Weights of a small transformer language model.
Size: width 128, MLP 512 GELU, vocabulary 717, 4.75M parameters.
Architecture: LayerNorm before each block, rotary positions, biases, untied embeddings, attention and MLP in parallel.
Each number is 200 + 30 x the weight over its row's rms, rounded and kept within 0 to 999. Layers, rows and columns count from 0. The size before them is the row's rms in percent of the matrix's.

# down: layer 2 MLP down (transposed), 512x128, rms 0.278, rows 265-291, columns 0-127
# up: layer 2 MLP up, 512x128, rms 0.328, rows 266-292, columns 0-127
down265,087,209,239,122,170,241,169,225,199,190,199,150,231,150,174,245,149,227,167,174,271,197,199,226,200,253,162,224,171,202,204,200,183,196,175,152,166,218,203,168,173,229,162,200,203,162,229,206,230,228,189,181,206,211,177,204,183,189,184,262,202,222,155,224,199,185,191,162,197,183,164,150,227,207,224,248,228,218,232,207,167,170,195,214,169,212,218,216,178,125,242,220,149,190,204,146,284,177,208,199,150,205,224,181,204,177,190,201,220,239,213,232,179,168,212,191,208,239,205,162,152,197,187,245,218,199,240,225,214
up266,100,118,221,169,184,223,171,227,189,182,230,182,188,199,200,160,235,244,224,241,284,200,155,181,225,200,223,232,213,250,213,270,187,199,221,151,212,165,229,164,211,252,268,194,183,193,177,202,203,199,203,164,251,152,238,153,208,184,187,225,202,246,196,167,213,214,191,237,202,241,191,174,207,151,223,201,132,259,177,179,201,182,267,205,193,201,167,185,144,197,163,201,180,206,195,204,190,196,240,258,200,194,201,230,172,159,218,180,194,217,217,180,179,155,246,223,189,223,210,188,179,207,229,237,190,188,205,193,222
down266,105,153,196,209,201,219,199,188,236,192,194,181,230,179,209,174,189,244,180,193,218,179,227,199,205,203,191,175,205,244,165,256,234,152,221,204,210,169,273,192,199,216,250,186,225,163,170,221,178,195,223,239,274,175,219,211,243,204,194,251,233,240,160,193,196,210,194,236,259,171,175,227,149,210,204,241,172,199,184,187,204,185,257,203,201,163,220,170,176,174,194,215,223,232,228,220,208,153,198,254,177,236,276,253,185,219,222,197,171,234,123,202,213,181,204,260,141,204,183,229,213,173,167,229,192,147,188,195,200
up267,126,153,100,205,166,165,165,207,219,173,188,180,224,154,225,241,213,229,161,187,186,217,187,253,203,230,215,219,207,189,166,192,217,233,228,218,207,251,234,165,213,204,243,198,188,139,217,176,223,179,205,189,176,153,254,160,239,231,154,204,147,253,238,197,192,250,201,229,205,191,180,231,210,226,206,187,189,244,192,203,257,250,228,227,190,217,193,183,151,221,194,199,126,196,203,204,190,224,153,210,186,206,201,208,250,198,140,202,202,268,175,197,195,224,188,183,185,182,209,225,205,273,161,187,186,208,187,220,190
down267,114,180,213,145,113,195,198,214,241,192,161,166,254,183,185,200,185,217,209,153,177,191,169,208,217,176,218,240,199,202,202,200,179,205,270,234,195,244,189,186,260,220,208,183,234,194,195,142,203,206,180,150,190,156,183,168,244,212,206,234,164,181,184,198,206,206,195,156,248,168,202,210,185,209,244,182,168,165,191,271,256,170,214,225,228,254,209,189,141,171,147,208,208,235,193,230,224,180,203,180,151,182,175,219,170,239,183,232,162,224,211,192,187,214,169,189,221,249,252,213,158,172,181,205,189,214,204,260,231
up268,090,205,175,221,183,218,246,226,190,242,234,188,191,164,256,198,186,232,219,165,248,168,173,182,190,184,185,178,251,190,191,171,188,224,166,158,178,186,191,207,237,159,188,136,214,199,245,164,216,267,186,216,234,201,192,158,199,232,188,180,176,194,219,205,140,174,214,222,207,210,130,241,162,225,185,149,153,134,199,177,153,229,175,162,156,196,209,182,199,239,266,216,165,225,165,235,224,156,202,173,197,198,183,244,168,210,166,206,216,254,166,232,223,232,166,216,202,215,204,190,169,163,194,211,228,246,194,170,187
down268,099,226,206,139,193,250,259,198,193,232,151,226,200,228,236,221,261,199,188,225,254,180,247,184,150,260,184,174,193,193,121,228,128,208,170,233,203,210,253,223,181,187,203,189,226,201,189,168,175,261,175,194,203,166,180,186,190,201,188,224,197,173,207,194,198,193,173,210,164,263,155,148,193,217,212,194,192,191,202,234,189,248,201,169,255,254,218,171,215,230,212,228,204,225,172,203,226,165,194,190,198,213,169,196,228,219,175,185,210,181,162,206,163,227,181,197,141,175,153,201,210,203,159,215,267,171,243,200,210
up269,096,160,185,193,193,244,233,165,233,185,167,236,182,185,184,208,196,208,170,165,168,212,242,200,133,204,205,181,168,170,163,216,188,183,198,198,194,199,199,224,161,189,265,203,144,246,273,181,231,196,236,231,201,191,205,193,262,203,195,265,145,226,226,146,223,164,191,187,244,217,178,179,223,227,229,169,222,225,225,164,197,201,190,176,132,277,193,223,249,174,251,210,229,230,203,180,203,237,217,202,251,250,197,189,193,192,210,221,217,204,141,179,158,207,206,193,228,155,193,221,211,217,232,230,191,235,174,161,187
down269,105,232,236,220,182,219,189,214,215,146,209,203,197,156,174,152,225,202,214,234,219,192,245,153,224,204,230,155,139,223,158,195,208,184,193,221,168,198,181,213,174,206,208,167,206,219,153,178,212,179,179,220,170,171,213,162,260,171,226,206,143,143,189,211,174,171,154,180,240,213,141,157,220,187,247,240,165,205,194,229,176,225,212,160,209,231,183,233,248,235,224,213,188,269,194,201,204,162,187,174,216,162,175,202,206,239,194,156,182,191,139,250,147,204,262,214,261,187,216,166,217,185,187,234,178,192,218,165,194
up270,067,190,221,175,189,187,220,236,210,186,211,211,217,160,245,170,171,213,167,217,226,190,171,196,253,146,183,243,191,228,233,161,182,175,159,186,232,166,191,202,202,278,209,218,262,193,216,205,248,176,187,219,200,207,197,147,150,245,182,212,184,213,198,168,213,142,178,227,219,197,215,251,164,204,232,180,252,226,168,209,188,185,168,210,238,154,148,195,180,237,256,172,231,177,240,196,238,206,148,218,219,172,210,213,240,172,132,206,239,227,219,213,150,213,198,235,189,172,152,225,215,228,213,236,219,164,174,152,222
down270,078,143,253,161,171,183,195,230,192,172,196,216,215,244,228,226,183,211,201,255,231,209,170,219,149,183,178,233,165,160,220,185,202,235,191,208,212,150,197,222,195,245,202,271,204,243,265,179,214,202,218,228,211,185,206,164,216,173,174,247,215,238,217,194,185,188,213,255,226,216,213,218,210,228,209,201,201,206,178,196,202,168,139,253,237,166,173,200,186,247,261,173,231,199,182,212,169,221,184,190,193,233,239,204,258,161,185,170,206,181,279,215,140,169,201,200,150,203,208,168,186,225,231,197,237,204,250,214,254
up271,109,227,209,221,243,161,198,202,208,213,159,169,250,194,222,220,198,229,221,216,228,213,163,209,178,226,178,251,225,245,206,274,200,196,226,213,238,149,184,188,236,240,214,262,192,175,147,226,179,212,167,219,191,208,200,216,220,189,202,140,178,194,216,234,242,195,151,204,168,178,212,203,214,183,159,168,151,200,150,182,237,173,244,238,192,185,241,148,218,200,110,194,197,193,221,185,173,226,161,221,195,248,268,172,216,254,151,172,185,175,224,218,187,163,212,216,222,204,184,252,209,205,164,193,198,232,174,193,158
down271,105,228,294,223,232,258,185,197,219,208,243,184,191,223,176,264,219,259,168,182,209,234,209,193,152,219,212,226,198,192,188,225,162,180,225,239,176,198,217,229,225,191,182,204,203,217,155,215,215,145,192,177,240,153,214,210,189,182,177,208,164,201,229,264,212,219,202,205,228,209,235,188,196,181,240,221,194,222,170,226,205,207,222,260,216,196,198,199,273,235,154,197,205,226,153,194,218,229,182,247,188,215,201,211,205,233,197,169,180,223,250,220,187,136,162,213,168,202,164,244,270,223,214,220,258,206,152,160,180
up272,090,186,137,281,227,219,222,223,251,217,171,221,206,190,227,193,231,210,244,186,185,184,180,152,131,172,184,156,102,172,190,170,199,200,199,200,208,207,277,205,227,200,175,216,205,198,283,164,245,186,178,205,197,236,186,191,249,218,209,237,220,227,232,207,212,199,211,246,203,213,242,188,220,181,172,224,181,210,192,193,249,207,179,222,164,221,186,146,218,217,179,188,218,170,202,130,203,206,177,177,238,190,197,208,221,184,184,208,207,204,181,214,222,175,186,195,215,254,170,201,273,250,206,217,190,183,201,152,156
down272,094,236,164,195,172,228,233,209,203,188,227,200,218,206,197,195,196,230,233,177,208,210,206,166,157,253,158,207,198,277,254,190,208,177,150,152,198,242,174,178,181,172,241,163,196,215,159,194,228,217,240,191,228,183,160,131,187,232,243,188,152,241,230,173,230,195,191,217,177,151,190,245,231,184,177,227,179,202,188,205,241,116,188,160,188,185,228,202,190,193,221,166,253,206,190,211,133,169,190,229,270,178,195,196,217,230,159,204,211,199,177,236,193,175,181,191,234,246,182,181,250,247,177,226,183,184,218,174,175
up273,124,218,213,198,197,239,259,198,211,280,230,186,173,197,205,198,172,201,205,262,206,197,104,208,160,188,215,252,208,194,242,178,178,195,218,137,174,224,212,191,187,210,174,195,172,136,220,201,196,194,186,176,118,217,190,252,162,224,171,228,225,225,172,222,200,193,229,196,196,178,220,208,214,215,218,189,219,213,199,187,134,216,210,246,233,181,202,164,213,161,165,181,217,230,162,275,174,174,243,188,248,178,201,133,197,202,183,243,211,227,229,216,198,240,181,171,264,158,197,229,185,175,178,229,196,200,208,210,200
down273,111,253,201,202,161,258,199,272,214,234,259,198,238,210,207,215,199,233,200,273,216,199,163,240,169,201,214,204,209,241,202,189,231,268,223,220,166,223,196,215,242,236,147,225,214,187,204,207,235,176,199,208,157,244,170,239,195,178,195,193,182,238,181,196,187,222,181,194,219,214,238,234,244,187,222,173,219,239,184,192,140,198,168,225,216,197,276,185,205,182,241,255,219,218,212,243,239,189,267,209,221,222,213,150,261,170,187,218,185,231,268,185,236,220,190,236,217,205,202,231,213,212,190,240,211,196,199,222,203
up274,087,167,202,222,196,243,274,216,194,256,164,179,185,210,218,236,208,201,220,172,179,187,185,212,187,190,150,211,247,218,201,193,209,189,194,165,208,183,205,258,191,215,232,174,230,144,229,133,264,189,167,221,168,173,194,202,196,241,201,247,218,217,183,233,198,194,124,176,199,209,227,195,183,153,174,248,204,217,154,128,188,169,188,229,194,151,173,153,232,199,156,145,167,213,173,167,190,229,218,212,201,211,228,141,204,215,211,201,182,195,203,193,165,218,212,197,163,247,231,239,171,226,217,180,278,228,196,221,232
down274,104,164,201,180,207,201,181,208,171,214,196,175,194,187,182,240,200,169,181,233,190,137,141,181,216,146,195,205,210,240,225,212,221,192,251,206,217,227,236,196,202,161,245,171,160,250,210,270,171,174,164,216,192,189,204,137,174,163,168,170,218,237,212,166,156,188,204,208,207,213,211,236,217,279,193,219,189,235,178,201,211,244,210,213,210,188,156,151,183,191,202,133,301,243,198,247,204,168,209,181,127,191,199,224,174,164,210,205,209,207,229,166,190,215,168,200,236,205,171,219,178,225,168,205,257,216,191,196,208
up275,100,176,196,244,180,235,229,187,203,248,231,176,212,226,197,156,178,198,174,252,214,180,250,198,190,190,245,213,213,192,219,244,242,275,174,181,222,210,212,237,227,198,214,210,170,196,216,207,188,180,178,184,218,195,179,211,179,238,239,241,175,201,129,256,207,180,247,271,208,198,188,192,199,251,212,197,184,226,201,216,185,170,176,202,214,182,206,174,191,218,190,198,219,181,208,253,191,175,159,162,122,131,213,195,175,203,212,118,218,130,216,205,212,266,233,202,251,201,250,205,223,200,212,243,185,215,186,193,156
down275,102,225,193,179,227,197,143,188,234,197,247,200,218,166,211,200,162,191,157,217,117,170,190,221,183,214,190,184,160,170,176,160,219,258,183,233,173,203,237,192,213,203,231,178,218,152,136,197,228,156,134,179,195,191,188,160,178,218,224,247,194,188,186,226,138,230,169,248,222,193,234,181,170,211,213,211,239,189,169,235,194,147,155,243,184,185,243,157,191,193,229,203,182,170,220,190,222,167,250,203,138,209,195,178,162,231,177,165,213,144,193,139,176,198,147,224,198,178,215,158,202,216,219,200,225,229,179,220,196
up276,107,159,149,228,151,231,224,182,234,169,183,191,167,251,193,219,240,187,187,253,224,180,201,188,198,211,182,171,130,146,170,234,204,125,180,230,164,220,214,197,158,186,206,207,143,266,201,204,168,218,159,226,204,206,208,193,165,196,185,196,230,198,222,227,169,179,237,202,245,236,199,211,154,193,211,176,242,280,202,233,225,216,248,189,208,204,153,189,252,218,188,158,176,203,161,137,194,214,279,221,235,183,145,206,214,207,204,215,205,228,180,215,186,195,227,243,209,230,222,186,230,211,214,196,237,173,194,193,194
down276,115,207,168,190,229,234,214,175,193,191,238,176,199,231,176,197,206,170,224,194,190,165,227,172,112,191,202,251,111,201,172,184,214,192,204,218,205,180,240,227,203,216,160,199,194,231,168,168,194,161,207,179,168,241,229,176,160,270,201,233,237,154,254,213,133,146,215,210,212,224,194,192,180,187,275,149,198,202,180,190,224,200,262,203,236,141,156,203,209,186,195,218,207,237,222,155,178,142,237,200,210,243,184,189,211,207,203,209,209,243,203,177,202,165,199,232,211,223,214,180,217,215,243,199,192,178,161,227,250
up277,106,193,186,146,218,194,151,171,218,183,161,198,233,215,206,197,188,236,188,201,205,225,200,226,235,212,206,230,298,202,219,177,174,189,236,193,214,184,155,175,268,187,130,184,204,228,196,197,143,259,166,227,186,254,206,234,211,162,160,191,134,171,209,179,199,207,219,188,194,183,229,175,191,169,213,186,219,226,233,153,167,205,216,215,222,250,160,249,162,201,185,155,210,161,234,190,254,219,246,222,202,184,184,213,179,202,215,132,158,214,181,207,159,165,225,214,204,153,187,244,188,152,233,196,196,224,222,226,217
down277,099,227,242,176,196,206,168,211,210,235,256,225,140,210,205,155,179,188,164,138,208,192,206,178,141,233,184,173,154,175,163,267,184,198,232,206,214,185,226,207,187,182,215,211,200,257,148,216,195,187,145,213,197,101,157,207,188,198,208,178,186,214,186,242,242,177,213,183,202,217,156,183,172,234,193,188,186,160,200,258,207,197,197,195,198,207,187,195,202,174,198,197,205,225,175,185,189,129,191,157,241,230,194,199,197,213,147,253,158,234,261,218,240,198,200,206,137,218,159,180,243,218,219,242,223,178,181,202,171
up278,102,207,168,200,193,230,193,207,251,209,216,212,243,154,202,107,188,215,254,219,184,195,189,200,256,192,199,198,232,197,208,183,176,213,237,179,175,209,206,223,244,123,216,187,184,178,164,284,168,150,196,188,234,201,214,193,178,157,176,206,171,231,236,193,155,206,183,210,164,173,201,184,207,162,210,239,199,260,263,211,186,241,184,181,201,168,211,206,193,210,189,189,185,249,160,196,263,183,214,210,213,132,201,204,247,232,219,172,179,166,225,177,201,215,190,178,276,189,142,190,210,233,202,189,181,194,181,256,217
down278,115,238,206,227,202,168,157,199,244,223,220,243,226,171,232,204,187,233,248,216,124,186,221,219,207,185,175,175,165,199,198,226,228,215,264,232,168,206,241,181,217,137,178,224,243,175,177,184,236,156,189,208,180,239,171,200,176,154,176,201,183,222,259,235,162,214,214,215,221,185,188,172,211,189,249,223,176,230,266,200,174,200,169,214,207,221,242,203,222,204,205,215,175,207,196,144,211,182,272,234,204,179,177,221,211,209,239,164,146,157,222,170,191,207,179,223,247,244,109,222,195,221,232,216,230,207,182,211,207
up279,086,181,192,234,187,205,219,200,116,175,179,192,197,150,230,205,225,227,187,225,218,196,185,198,202,236,175,215,177,201,220,217,227,255,206,167,212,155,259,169,178,151,197,234,235,162,212,251,246,188,223,243,201,224,164,225,175,163,231,162,228,217,231,190,248,262,132,213,221,204,203,192,198,185,194,194,175,183,219,218,223,257,197,172,233,168,206,216,247,245,165,245,200,147,184,201,254,208,228,200,207,260,209,224,220,145,184,159,197,206,208,175,176,190,234,215,241,177,170,213,249,158,214,183,157,201,142,186,179
down279,089,235,207,157,220,199,216,204,180,169,191,209,221,250,202,194,218,211,212,218,197,237,172,166,178,212,197,162,162,184,209,225,244,217,153,179,202,215,206,210,218,151,286,147,170,249,163,234,178,223,246,173,171,185,225,238,199,246,249,233,192,198,168,239,161,202,213,140,223,260,183,239,205,183,175,205,255,212,154,213,180,230,181,146,180,192,179,217,221,226,205,207,207,196,206,157,207,224,213,136,173,261,235,181,265,167,241,153,186,221,238,194,157,202,178,205,203,178,211,178,171,165,207,209,192,202,153,156,214
up280,087,187,185,208,219,195,259,198,244,194,195,176,184,230,183,134,169,190,220,212,202,202,197,188,259,178,223,182,221,207,218,217,210,207,198,204,179,196,216,209,213,179,153,217,259,225,299,179,202,202,184,221,199,201,215,253,198,178,243,233,248,174,206,255,170,149,191,171,207,191,219,173,212,183,234,197,197,164,175,181,174,265,182,227,204,162,193,226,157,181,216,165,168,172,232,209,174,168,189,241,210,150,192,236,174,169,210,200,167,142,200,164,191,222,210,236,164,243,255,249,289,226,161,202,171,218,188,160,189
down280,097,248,201,223,191,238,225,189,159,236,215,226,186,194,140,195,205,186,136,150,247,230,217,157,169,226,233,214,161,157,180,180,167,240,199,197,139,143,175,198,239,185,177,195,171,243,205,198,245,166,187,173,225,246,197,211,187,218,185,212,232,133,174,198,207,261,229,198,200,187,238,207,167,197,230,190,192,240,230,239,166,159,154,175,160,189,221,200,174,209,161,175,175,207,176,161,228,175,163,148,207,176,194,186,265,176,236,215,227,180,225,248,212,208,176,199,172,209,258,185,168,216,188,169,189,225,222,244,215
up281,100,166,220,230,176,173,153,169,212,181,205,182,185,206,198,218,207,177,182,232,221,153,190,185,222,240,175,182,226,157,147,202,147,226,108,229,152,190,206,162,233,129,214,224,199,184,219,199,200,224,271,209,146,189,221,179,204,218,190,222,185,222,223,214,219,218,170,181,230,152,194,229,251,157,249,175,231,202,236,210,206,215,138,190,188,182,190,166,218,212,200,185,207,178,152,204,231,194,188,207,193,196,198,147,263,207,156,199,192,273,178,227,234,268,189,178,173,175,196,148,193,182,223,229,181,189,170,158,198
down281,101,170,240,207,147,228,206,221,217,178,236,175,172,208,189,177,167,189,215,251,177,193,171,246,181,230,191,233,199,258,231,229,180,217,150,220,197,176,229,220,175,204,163,217,247,253,171,196,201,162,244,207,216,234,170,153,181,221,194,154,242,173,154,246,215,228,177,207,220,205,168,144,221,144,169,186,190,205,221,198,200,187,209,271,205,146,246,195,222,173,239,220,206,221,178,218,170,179,186,203,236,166,210,220,206,198,152,204,209,163,230,218,195,157,165,172,181,265,176,219,176,208,194,280,185,211,261,187,239
up282,093,245,217,194,201,162,228,170,133,152,221,232,153,133,219,219,235,165,195,190,197,172,194,168,214,158,188,180,203,231,236,191,169,263,203,202,244,207,223,211,220,187,210,207,266,167,188,216,226,248,247,206,200,220,182,235,195,205,190,180,190,197,199,219,162,214,186,156,127,199,155,207,239,195,238,216,165,218,198,218,230,235,196,216,225,133,196,171,209,223,187,204,258,255,212,230,233,180,205,224,233,142,172,248,202,144,238,163,179,239,224,227,252,189,211,180,186,218,196,180,225,178,166,210,167,206,177,231,236
down282,088,200,241,181,184,205,179,167,178,207,206,254,175,186,244,189,224,172,170,223,156,184,161,188,191,178,220,191,179,201,221,208,237,220,177,196,198,214,104,193,188,183,195,213,218,183,197,195,299,200,232,155,239,195,159,199,213,233,243,184,148,146,196,195,194,252,191,157,183,163,208,223,230,177,232,196,226,219,160,203,243,261,177,191,231,138,183,200,210,185,232,225,230,227,172,173,165,170,225,166,171,147,207,228,218,196,225,195,184,212,203,233,242,169,167,212,204,175,212,254,187,192,227,200,188,165,149,152,263
up283,097,187,146,201,151,219,188,156,188,254,206,218,236,237,223,213,232,132,201,222,279,182,159,185,173,192,202,198,154,186,201,208,184,188,162,123,228,234,204,156,213,162,177,228,202,211,226,251,188,245,211,150,174,181,249,192,198,136,186,177,199,197,202,172,196,192,224,223,176,234,246,180,192,214,152,186,176,239,230,209,232,205,171,239,144,210,196,191,203,206,176,214,191,223,206,193,199,190,246,253,253,211,188,185,190,210,204,210,245,137,195,175,219,223,163,188,181,132,165,170,196,165,226,193,187,176,203,239,154
down283,086,246,218,149,194,215,202,196,243,243,196,234,208,193,170,235,176,198,178,216,202,215,208,221,180,242,236,208,174,180,203,194,189,200,183,221,184,183,229,147,202,238,173,177,244,194,173,217,176,214,205,108,134,142,194,160,218,232,217,214,161,182,260,228,164,279,169,219,213,180,195,229,232,235,233,210,151,140,161,231,173,202,169,198,208,204,231,230,163,207,198,177,208,122,164,188,188,190,265,188,243,203,156,181,187,153,168,198,214,187,202,167,223,168,170,196,191,227,195,144,203,225,221,171,206,207,190,176,227
up284,086,168,195,193,214,161,166,249,199,129,200,202,181,203,184,193,247,217,178,174,247,196,170,207,198,206,199,173,244,198,155,243,150,182,189,219,152,192,201,222,226,190,206,189,153,183,202,180,213,200,184,171,222,203,177,236,174,153,162,175,205,175,206,182,275,231,193,217,201,217,137,235,202,237,178,192,255,260,209,231,226,266,174,124,221,205,196,211,247,283,191,169,160,194,186,163,213,194,271,171,206,171,228,201,185,183,229,213,212,211,205,208,177,161,154,244,182,194,193,238,235,204,191,215,157,216,205,194,164
down284,094,208,201,201,156,220,221,219,201,196,172,192,173,191,155,195,245,197,198,149,226,182,196,253,184,198,193,212,196,237,264,157,161,178,208,226,201,242,161,219,236,217,206,156,179,200,220,147,245,195,228,188,222,229,218,252,194,160,171,202,223,211,181,213,169,248,198,234,129,167,202,209,205,184,155,197,195,247,180,242,272,237,173,219,133,197,219,175,198,235,229,209,175,161,165,217,203,217,213,228,212,215,232,225,145,184,224,268,166,208,180,151,175,150,161,199,175,244,230,253,236,161,199,211,179,192,200,176,183
up285,102,125,229,170,240,174,228,214,201,198,152,206,183,258,228,230,249,225,207,180,260,195,233,235,210,230,173,207,196,177,158,150,230,207,219,223,218,229,206,206,210,149,209,228,194,177,168,202,151,166,211,165,207,207,162,191,236,271,172,187,237,235,215,220,213,166,180,150,177,223,209,219,279,181,260,170,162,160,247,165,191,230,208,160,207,247,217,217,178,226,208,177,171,169,194,209,221,197,182,211,199,195,186,210,190,165,268,257,170,189,208,209,209,233,210,216,208,159,166,197,227,176,196,152,165,168,218,221,181
down285,110,188,201,195,216,154,206,223,177,196,157,167,209,221,243,206,191,207,239,158,269,180,182,209,188,229,188,195,178,202,242,184,208,197,209,192,164,255,224,203,232,148,182,182,228,182,152,139,192,161,185,238,170,181,162,248,228,218,206,188,248,198,202,218,224,184,202,239,186,242,239,172,255,149,187,189,197,177,219,163,192,232,229,220,222,223,178,238,170,198,197,162,163,161,220,185,235,220,221,211,212,232,227,234,221,172,245,221,159,254,200,224,189,193,182,188,230,75,197,147,199,154,221,164,198,219,196,181,185
up286,089,193,205,170,218,191,206,169,194,183,193,232,213,202,227,215,162,166,273,203,156,211,181,244,178,173,244,209,196,226,272,167,150,210,232,241,192,241,165,189,169,207,181,219,173,189,159,224,158,257,194,244,245,238,202,250,230,148,193,263,199,155,188,172,155,213,192,140,161,179,216,223,214,172,193,261,218,183,185,165,212,233,221,174,216,221,156,263,198,249,184,172,239,213,185,226,187,189,207,200,190,204,190,201,196,166,231,197,208,161,175,211,162,206,250,210,213,223,221,198,227,236,177,188,190,243,143,250,207
down286,092,279,216,200,190,191,124,190,231,182,236,163,221,229,207,213,191,191,228,178,198,210,235,192,160,159,180,177,205,225,205,221,258,194,202,140,235,214,119,160,202,214,156,173,220,255,218,212,210,243,256,155,192,191,177,144,236,163,185,255,183,186,235,233,196,191,200,155,194,186,217,217,231,196,218,194,225,231,215,173,175,217,230,243,151,178,197,180,165,221,185,203,171,212,227,237,163,213,249,188,223,207,153,202,245,209,174,182,180,179,229,182,204,215,202,153,167,212,186,199,132,212,214,211,202,220,195,170,272
up287,094,241,149,195,210,164,175,173,225,176,206,124,187,163,250,237,192,242,182,162,233,238,184,222,185,200,190,143,224,196,149,242,172,224,212,171,212,229,199,186,197,195,219,187,197,142,209,174,232,178,210,155,179,235,290,146,236,220,179,207,223,241,232,210,245,231,264,182,245,183,168,231,197,235,210,204,196,190,182,214,162,233,218,160,191,215,193,151,217,210,157,217,190,231,162,272,246,183,184,149,226,210,233,225,223,194,217,197,192,241,182,166,204,183,203,226,161,185,209,171,183,217,221,179,202,234,177,194,221
down287,101,176,190,193,158,203,130,241,178,191,154,154,230,204,187,157,215,203,242,166,213,238,233,215,234,219,199,246,167,222,212,177,226,205,244,244,260,243,194,168,185,209,170,201,203,205,216,216,231,170,225,230,128,207,208,186,170,191,159,217,198,154,228,151,196,164,156,210,235,177,181,214,190,177,262,185,147,253,159,198,196,193,200,131,203,220,217,189,196,140,174,144,233,225,166,272,204,206,247,192,244,214,206,210,173,185,190,204,201,198,198,216,246,194,178,212,162,186,200,215,123,197,199,202,188,196,196,226,223
up288,116,161,202,201,188,235,211,188,254,159,159,192,212,179,176,221,152,210,183,184,164,192,247,195,190,272,187,190,177,209,177,221,164,201,190,189,253,174,209,239,209,203,215,187,259,212,214,164,220,207,254,248,218,207,193,170,246,115,236,167,154,220,219,220,185,207,214,208,182,209,223,198,180,213,189,222,229,228,222,187,195,205,197,189,179,202,182,250,259,201,242,188,224,168,179,221,220,203,249,183,150,242,178,217,234,146,153,215,142,187,233,238,231,248,184,204,230,228,203,235,147,213,167,170,192,149,224,195,132
down288,111,162,204,229,194,217,190,195,281,194,187,163,184,230,137,223,179,197,181,193,170,182,200,228,239,222,229,236,186,215,213,201,223,179,214,224,260,138,158,197,225,227,200,238,183,198,186,216,188,199,201,186,210,236,236,210,256,150,243,225,196,207,203,228,233,225,189,175,190,227,188,205,216,184,196,252,170,204,149,194,185,194,251,205,226,232,156,258,230,183,271,213,247,181,205,235,238,224,170,171,169,209,230,206,193,114,200,212,195,209,236,228,176,210,193,222,222,233,230,222,132,211,203,222,193,182,226,213,110
up289,093,175,230,231,209,155,203,215,216,178,129,210,175,197,223,185,172,167,216,240,203,180,193,207,211,205,216,247,191,194,222,147,158,178,168,172,149,245,212,180,199,177,205,239,197,245,222,186,191,232,229,251,208,125,195,163,190,171,193,238,227,228,178,173,164,172,219,182,143,198,202,229,244,253,256,145,157,209,167,195,169,162,248,170,250,211,216,201,230,259,221,159,210,157,240,173,204,224,211,225,240,148,166,221,183,215,207,163,234,223,169,221,211,234,179,209,165,242,172,155,190,191,234,194,189,218,190,196,203
down289,091,181,206,177,140,187,150,243,240,185,151,171,178,204,225,245,153,187,182,206,189,228,231,225,156,236,192,210,125,151,235,149,170,192,190,239,150,214,171,243,210,272,150,233,209,178,164,230,207,173,199,205,163,243,243,184,236,147,183,215,161,225,200,204,214,237,204,229,196,209,169,200,194,203,231,204,182,193,165,185,222,163,180,176,200,159,238,219,239,213,217,181,141,198,241,176,181,177,258,208,171,166,206,183,243,225,189,192,250,190,201,177,170,191,206,138,219,222,174,144,187,194,171,194,204,207,193,163,192
up290,100,220,264,136,212,199,232,156,129,198,199,188,224,252,215,221,197,221,221,171,154,233,189,168,171,193,195,185,195,174,196,201,189,161,175,225,242,234,201,226,202,216,194,221,273,244,183,205,197,199,198,235,155,184,250,204,184,189,135,164,212,198,229,237,176,217,191,187,176,159,140,199,243,207,143,190,205,143,194,219,234,189,175,152,224,163,214,222,229,230,178,193,248,138,231,221,212,183,157,269,212,186,186,167,234,212,192,219,181,218,201,218,199,209,172,247,252,237,176,215,171,206,186,185,257,178,187,203,210
down290,103,200,213,212,175,252,173,192,197,242,217,222,233,255,215,243,235,250,184,225,167,236,199,194,174,212,167,219,183,220,213,212,168,179,182,248,188,199,223,171,185,214,192,210,242,220,203,181,130,194,190,175,176,205,173,224,167,177,229,241,165,152,245,212,214,155,226,226,238,216,180,194,197,216,223,182,238,146,217,212,218,199,207,235,175,179,289,226,165,216,157,184,188,279,205,192,239,175,194,178,171,216,191,229,193,154,206,237,182,171,191,212,122,261,198,172,237,221,220,257,195,185,207,238,240,223,235,162,182
up291,107,225,198,215,184,180,173,187,268,172,188,169,180,140,161,106,169,146,182,172,211,271,166,164,239,189,191,235,259,169,164,226,191,170,174,216,207,251,192,198,230,189,137,207,188,149,208,200,195,250,195,194,178,183,222,176,193,225,248,191,170,197,258,214,227,195,219,236,257,166,211,191,205,164,192,243,211,203,196,180,246,226,189,183,202,164,181,202,193,169,216,221,205,208,196,237,219,179,209,173,147,198,225,181,248,187,179,225,234,188,208,145,171,236,227,207,177,174,205,174,261,196,235,223,248,204,174,203,209
down291,106,236,171,198,192,139,175,234,160,197,180,181,213,199,199,240,179,250,155,184,235,244,171,211,243,174,207,201,176,174,169,176,204,236,183,194,141,138,252,159,115,236,208,211,192,209,161,203,179,148,212,199,180,198,234,160,180,189,226,229,185,208,193,258,196,244,203,185,199,211,195,163,177,188,175,201,201,224,188,197,202,223,188,279,191,259,190,175,175,147,179,188,200,151,244,240,164,200,214,221,194,157,214,229,166,140,212,203,179,181,191,217,225,227,240,240,203,174,247,221,198,243,214,178,168,214,232,183,157
up292,141,200,220,177,214,184,187,176,156,193,209,173,208,189,249,233,230,215,198,187,236,233,223,197,236,226,194,218,207,249,193,139,220,181,248,163,202,170,212,189,192,200,184,181,200,140,223,233,200,233,254,175,228,128,196,148,168,242,211,200,284,205,208,203,163,160,165,222,241,183,215,181,190,228,226,186,217,200,232,221,191,219,229,175,162,212,195,202,265,186,218,175,162,130,198,144,226,197,197,174,239,211,204,216,178,256,215,245,174,110,204,237,197,157,182,180,203,169,194,229,202,205,251,165,202,194,181,225,234